Weights of a small GPT-style language model, trained from scratch on English Wikipedia: 13 layers.
Each number is 128 + 32 x the weight over its row's rms, rounded and kept within 0 to 255. Layers, rows and columns count from 0. Numbers have three digits each. The size before them is the row's rms in percent of the matrix's.

# layer 5 MLP down (transposed), 512x192, rms 0.172, rows 349-371, columns 96-191
099:138156148115081113106132109111157149178165148131152112095091122177135108083159126131154142096128160143118140163124164105111071128095077169106174182165131113151089105140134145086161122130152089181147103148102202162094162113050134128130130150192144097140098153125096150039113125161145109219
101:082137128127146109130067155081149139149143120089073155081102115127135106093170134107144140102141150094145130149083085149124106172098094110115165126093122094124129094134149132128113149063097092097148140101126082108133175147124119147109192137107114162074213130121214142132161104122153131097
103:138073139177115118139083165136074086147161138174156126128157129089107137108102126112104164145133137138127043125196156124121150123196132096108103121130144105059173143122147182177087075121168109112114160123113114142158156131118136083191122110143113076136080135156082099137111098113084120124
094:115138071140132122151140097183119128103120174112161102120119125137164062118110220159127104176116164141089041133168144149165115072165182137115075154166101146135117089121112113120101098163104102117129075136065150131143146175096134121072106159043087080114051153135174146139106114093125207123
097:077146161145071075143109118139186136082096115139118127123153132083139095103097108081142170144162087120108171125121178098098112167087205143172078103100167141124109089091136180093122162132189180131128106107096129106172155151087095179124142155082106147073122120158141118094137099122107156142
102:142101150112099069107040149188060138092155133176112071141093124130148147114150105133156116188111087118049167126086164083095253136086145118119133124118178138147126107138153145136136103143136118111176140109029086098149127159097137155143166091147159147150141120091141140142128193117101108134
092:141076177099092157182109142150119169058117185150097207057101106166147172073142099159100119120157144133054118091135140088100088065173153111128163102164132131126124112110150121120122178096184156160101083196119094157140094137150141162146130120114121186142151112096104124179106093142145166129
103:151179130172126146066160126100129148092081174175165104168133153149106164080169121103152119121100093150117096124119123130136130123131108150124164099116074094145175181143090144096148094163184170144092086170139094133136160081128210199082121095104127124117189108102167119131158142112110091154
104:124126151129111179151114143132137141178122128148161173126168136127105163093120170111158112119093126138085153119136122126131125133179108089153146140162115104103144119143165167158075145143130127148134156084126080172119149128217076115099156117076158113152096154109126110150147115120083140132
098:101145112103127108178109135137125167122118113130142183156109152095160131123119064175151160110115126109108108159053110111176162143076094165120178106107123171125143130131103110173043105133190111099149191160105136136115118196079119142072098187159095121213160168153131123173097116062123169082
094:169152198110201182093157108151134107141179206134098178150108119178166081138050138108079119120161115168135097134192112069147168112089154145113107133086149137157102121155144110114067125159192110152124157118154147153090085094060145104157135122170144133121105136117143141079197110151129093129
103:138077081097095178129160104130131091115151143125099114154151118080145108199067133142150139144081141160067159182121141107176143063123144151142122084082125120107152166141108075115137135092183159152189078075094097128113145138120130142110116116162127120057087133118142133083078206115090139103
101:130121056119171087114124116140167061125044148130148152167109121142140119122185075113095123101104061175138118147167148141129140158128119127124104148085142118132090101108132144154131114122060130151138158142104105131187076081095110170065099123097124133109115144062146143055115101145165063130
098:080160163106087157072163147167130108192119144127142152131137175116170084138071168119108101146114137090099110150098152115108071120146146130138060168157109111137084107040111143154141043099103150124084186127161166140117191092135134098054016162124125128137100106136110155046118104116087091153
097:145204182075122119101136080120161079149136092049162145216110116121167134110134083123130187209169118130215110140112131095139131115104070104139115181164207100117084166135178147141138150136128162100168148094088121065123116154144119163074114143170135131113071111143119165113144148093124113162
101:192130149115111173125126086084152105118132106112129133154173102108093178098160099126162104112144142149104138135133108148143122117170104116171156209196151095121111119169181160125151083134123126164201123113096088159125159129134171188147087115124127123134089114097185057114169116099140099146
102:093135078178137125240129101145085140131108155132108095172137135121112070128134188093113161098114106123116098148146155106081163144177127115091117123151109101119123103255159113149112168169141149132136139121144178141125105155181144129131086195120169148142139124117064171085117129119088100108
107:074165137204109116136059176097161118025099114125093063122179086116128123143106126136155143123141153104126096163161096087104085119142127175126050146131106147114083184148073145089155125187097156141094100092132166097122123102109202177143155083149132092131154151156176127090122118152073189113
090:106116073143109116116112175106157119146140205118129079074101103137138194196105088162152155130110139149154085121056117155158119071101213106161125121063129117114183128187171167177148086087098139171186087121122101138112112131131104150139152160138126100159149130131126103126133149151157108135
092:138137082167157112072131132054146154101132159109047130187063143180146084116174134095129143140144084096142181126130133117119126133165147127132130115159194112165174139093122063131146113112155114120166103180123112108118105107132196097147187152153103163146131109162138107131149162123107109112
098:144150156172138164118097181135120144131156102171161098143120128087120157107124098154074109128089152110160094126134093144138136100131140126091104118103116089118142107093095069109183162109129073106114123173160150094112092103184146113101169120119140157099175082133136188152131117122108130086
095:117129165111104064119089127084174110131126124140135113103106151107124109107072169127111137115110136186132150096076128123080164116153151104145183200086101165157146082160114159116104129097125114080097145117143099112179101127072106085192100145117145111075121159123061143113146056124068160133
107:134091171136159121150141024159161170110148118140088103109135085131123132160078122115116137128151116195082132085123128152110174142069157160157139100152122148163099095130126118083131139155171141094145088080172079165138121156123135112149208114159136135111093095158166096119111163132192135122
# layer 5 MLP gate, 512x192, rms 0.179, rows 350-372, columns 96-191
106:164138099101119171162180164093128081114156175122155090085134179137177108142087162195031104138142100150155070125174136128164140103146114105147148120161125119133107126151146086156105163109128103121149158124129161118120145109056069159141107151104110161203106133140112118098099118125126113198
099:122118134103137086068090115171083159191120103185110140052136088158143086131095115174155121125168116151091102170131121076072118157088089089146154120149096168064198139108108127179131188129157158107137162144102154145081123097154120092085116105124121159155148114115119161162130116073145136113
090:114083114115110111065102135136107138139114158146183141119151151142173132155167161143141132080150130182109123114179121147171125106112121101183083147042124156118076121169119112134124155157118099083105163159126168122099100121077145130138158135116060170110117127097141144123093126158083173137
092:131117111090103159131205143141113196135158095173089134167115169107084109087168092172056114150141102189161164126124100135139160156124101144120125171184149084169131138166125121125169071162155153110186137148191162182118134139094095125122126128125136226180111174112089132160104111122228193128
120:134113090160138085111096131176108110142141125092102094115080100119137131099171121176100123201152149160132094134102096103138224145121124123132148118177182076153097087116204139222053136174147086112084127152092084093104118140108098097100125129135175097103080167161170100137133146137087080183
093:120093129120161120116113165152174142157158182174138158074173182207189173091099119168133138124141125121097093116119142158133112113145100064225124109175145111158148154142132136209119144096141183177125070096093112096161089189136141169157165143159160164154099167159145073165121086175187132147
105:130112163140072116165163145114154105114099100102142123147164121156153122128166086191111096199118144132112118132132152095150152098140093138177126032141057134183179075132106171131184141124159161150190156127188050129131079169109153139158120177110128195117136159172101136121112161144126092119
102:144123086085121112174102114133156091111118081083183202118150099106204157134152153151136167098111075137130178100122144169149112093112149170116134133104110136084103182182139139117101134136126166095077102153137128180107143120080145147172108097105085100112076174159138153149070096158161092129
105:081112136139085114159075126137159197099133119126105110137123121149169136122138126111167091108136119091177110130135143106081110115100148110192127111107157136141172166144121116108163136143127149101132110124193122176068084095116183192167142110103153096155224131121124120117075106168157116137
097:114104109149135151133111097126158169174117174096136170134118172158115088161130114129111105064096106100115093128157103114152023087145114119149141145157078185118094099155162122106194085118147116132199163107137093155190062172104142123083156087144115110102098100112116142084180127100131092167
091:149076150142070113121146166128112173125184086092122156085106150103105117124143074146118201158118151160135175139105114113150128082136132178155155167096129181106144155108149115095128167118137155112088182063130095177100135116125133091124108130144178142137108134108132136160131127114143178122
098:200159081131119114123131144122112161155141143131123083144160143092112143104066098108136105102123180138132122096220136094170100179123104118157130117194148148202120131110072133159134137082176175073105132097088083135102128148143139052098176140153134117155084057164108101163203151088109150116
109:078132135116141155097135114104171142092098073134183106204180134126148104123147145080138119206195100134144119110118147138108161135131102176116135079119100117132126168099150136174085129128104124157082051140132185125128130144112137085121113132113095171095171139125120171114176119145106076115
087:114088120114109193110149039112147114152102145096200138104097112105149122168131138146129149112079151145108109128166096148156099078142085092131194128135142126188103115141149125167115110099078155137114093118145105078062163151127197113109087145119140201122090158140146172125148114146113165135
112:119120111141163135083107130183201114103140117134152103173168112172178152111159112151100149145123091154105133162135141190060124114083116130097110125135085139102131109120160056123161174139138155094119130169213149138162058114124095095164155135207138147098076121060138114122115171153133124088
106:117148126080168126143159131129123096170083233124114112154139098138212101190142081084128152054080075145115113170193069075157112094193134126174164096086118099080083149113102075113169124104110137166149101121108134095126115113114073099114099176068100140159081124187114108057130147158085104112
098:141155032135111123100182134123147128130130158124142132089148116174052152138128156051154105167141132134130081055105100109137140122095155150105083134146113140138158111077171191090146133182127158056108102112113201140083099170124084150188126140116165129108105090107120151127145145129147103082
085:095141132131133146080102192144121117165135129178147093154116110124137076052159110117092134083108170088101131121136150084204097096174134123121146103151172121134090123203124161160136134174171038114143114149093134134181172119172097121153196155104139099183135168123097072102072113156128145146
091:188088155100127162131098148126099109091145126067100110139118140164139135078140140154125149123113086096151141152131076148120144147119089156097056135203143126168160125196132098076150093114149181123118100134126142100141140153123144141125097139140122193121093098132138134111165146131117164071
117:175105101174132091115128080116093173176096135168103160195090124092166129116143159143143123114142159106138118063162151082116127175164124150103157120102151165153097168124099133163134106164140183159082127079203125107133093065097134162179125140162122092099083121104087085153093100086135137115
107:127152103184138127103106147138135123100170135152125136078122146069103158127181198159082159091108081181133138095116098149140143145124145073160145085139146146121161090106176128170120139148153149044105106089097072154118122096097074096082106146096113118066203101142115103178143173092076150109
120:091043168098113137134106131182060097170136135163067103110161101166119115180121139152048160108158126099135099145159150148102131127158099074092139105093131154117117138113135146144146097122189125066137089147175139174106080072161110123071129193109128131163142134156109111106137081074164151111
093:128128082119116150085107124149132159173107161080030121115153097145167108173128142153133105158107147100141179190165088097169161127074125117093099147175131173107110116171132158153106107046107151173172163165058137125081107135144108143065088109113149152148065136119152131130164078148149118122
# layer 5 MLP up, 512x192, rms 0.185, rows 350-371, columns 96-191
105:134131110118122121137168080132154116083113142143115154057091169120119075142094130219106180137091066069119093124111151083190128071192119161107167139101181127166214164144044073179100169152133183189146135132117145078096059166110095159163129124155153146153129174125136209128084133075164145139
095:139083128058066101077109153150153153165124106182119142073157146191146053156096107098079174134138161136150105160111103097138114125166095116169098158210106146146093141091158168149130098176134160139149158134100181113143143198121098178145133059146145144113118128201162153129109145132095126054
093:153102122092122127103119095164113144132105149177125144164129168152169100063120100167152138128176153127167143149113157156182132066148199051099105090125185030147094224150086113098102194174110139092175149120118134142108118169099123124180109129106111130126161160135148168137063137126110131122
095:160155168099147068144107125096197155085177154168086150132091129150108150111143100152121144049155168138138145119141215123140140172178125169078142136201142176113150144131097111143101122100094118163124137158136058177088145121053066116115125115102104142197155134158128140109129154117137096160
120:107144073164112165078154082109158129146167165102173120081163125186095118101167116121133134119109155104137120112151126183139088105152145175116128158096123184175148121076149078090107099108167159158130111137109110070121120095177141084060118085138130085130169130138046084199152084139060198098
096:118113091107094130137179155173059084148107130065156116176141102125119092160063139124127103153141092124149137137102081148111158156188107170088141140144162112064144087109156124085106089082159169121076159170174134127089150124111145105128128111111154169087117103139152103045191153124110089150
103:122163111154162124171188113139115105138147153103115082131164166138142167165173144116141100165102117144111092104164144191172121135172008113100173177136131124104152100145132147149128194178106104141178137162105109196129107161101170089153109108096111117063079136152118117096073152183169175101
103:125107114106133113131141178095129075154052104167120134143167127134123158122140144100122180115138121132132120083126149108147104099132148172144132149163062063122074117098179138063164138122149133114064087203109113122171146173109170129114163069133100133135105146181078099150128137145140116106
107:135194139109170076142124147175068103133112161064148165202090096156124105147122116118165134124155168154162143126153168130137130116222106102091084121166125145207112191117172154118065135122108102175094044094164147082112104135093122098144165115158114059110058118192172123151105117110119127127
099:093097156192069138154117143082090120186124133119133099190091105063127091188117154116109109132152148128112110085152127173049163150167147091134141126136093135149133144101109138121149086165135148110096097111122079119112112131131129121151073081153102108188158091097074136144119145180080142067
103:131111138128086146068168195153149178105151108119119132117072155113160107106074111207101185123137141159123149139113111164132120104116164157143092153152119155159136121120160136071181150134140099100120160113115140077124114102110125149065091100122105121099060089166133124136113115112122180124
105:153170124106074166153155094060113099124132083069113096142128109169106087128087172071136153128114172147175132158126096135178125091133106141144138119118179124162116088117137093129115139156179150091173121158140151120074091134206076151063149117133125153113158092089144090177130204131066179165
113:121134151133110087136112221135130129174020151143192065153149149153114125123159194153081175125169153130191117175116095063126130103119133186139167124143130144096157081139150167130139127161153163115143141141134149144113131181172141100178078125173167146170139088169154135163121149090171156130
083:118132112121066133080150115142116123149123108131137144079127160123130149154124163137141062106120102140109099148119136107151168128143104111152184103084163156143185162171124103148118107125178135149121157091177083064118216124148143128168097148120068109059080134121166150045123100187158146156
102:073181115174149150107098126138081151161141131127076133167162104117166177129181098123146109153181124195116142155170131191040142143144128163118123142119148133114123128134117091132083121100083114118048140177127126165125083181185141142137149129133185116093146161106147149138057114112108086120
104:102098141133128162165106113142128125130109142140135097164188134156115093107140142117150147134088127120073175143127115141145123064080072102143136116158112113132177150131125113180160144072157135115099126180148104168142096182098121154109137093136065173165129110144127097140161086084103181120
102:197106147145147129114149135118174141183122179096107168094113071168120149119039105150145134123170115174089169115098119098101173081115172165165188129110120097180191103121111120163089154154120156113124114097139097181124139092083138163124191177142117112143129108100127081159115110081179102155
086:078145117149192158086126183188110084147146185185158106148135141121157113031160142162117092092127110090104161152135093144164115133155147163085123143181125111132114124173137147144077177191134055150096116126145127136164155132208136133139200123091083101154112214175076096171091116133145140114
081:124102133150145149127162167179104168189113081191201187118151127115137119125155162161112110093182180115074112159170130135155142135101111124121158172104101141143136122087139148125136088190121123114171089154052185147067089107111148156142123141132187090123132096120104103167162038101094127182
112:098175159184141166102158204099156098121158154135156098165204108132138148103115156131148145133097131113141148091122114050120144154140140121132139102110083160128145172102148155129132116144087121119117175109085134059167128106125148104154195175091121050108131128181103105124182103105156111068
098:174067156116133164113159136127151104128115090084157132118101149078131130104107093173114129098145072144109120133166102135110115084158165131138106149142119122121117152152095130121129132125100110169172124158130203130119092096144121144120140101147131110152123110102174115108140116159162079162
118:160148118111135057139156096126171128086091165078146143108102167109141101150113111120228119130089132152111104116126148135154147140105132158152116128128051091085131124173135127126091156141086123154168126109102119083173220168110143119175143054141143134064109163120144111114145118160122090188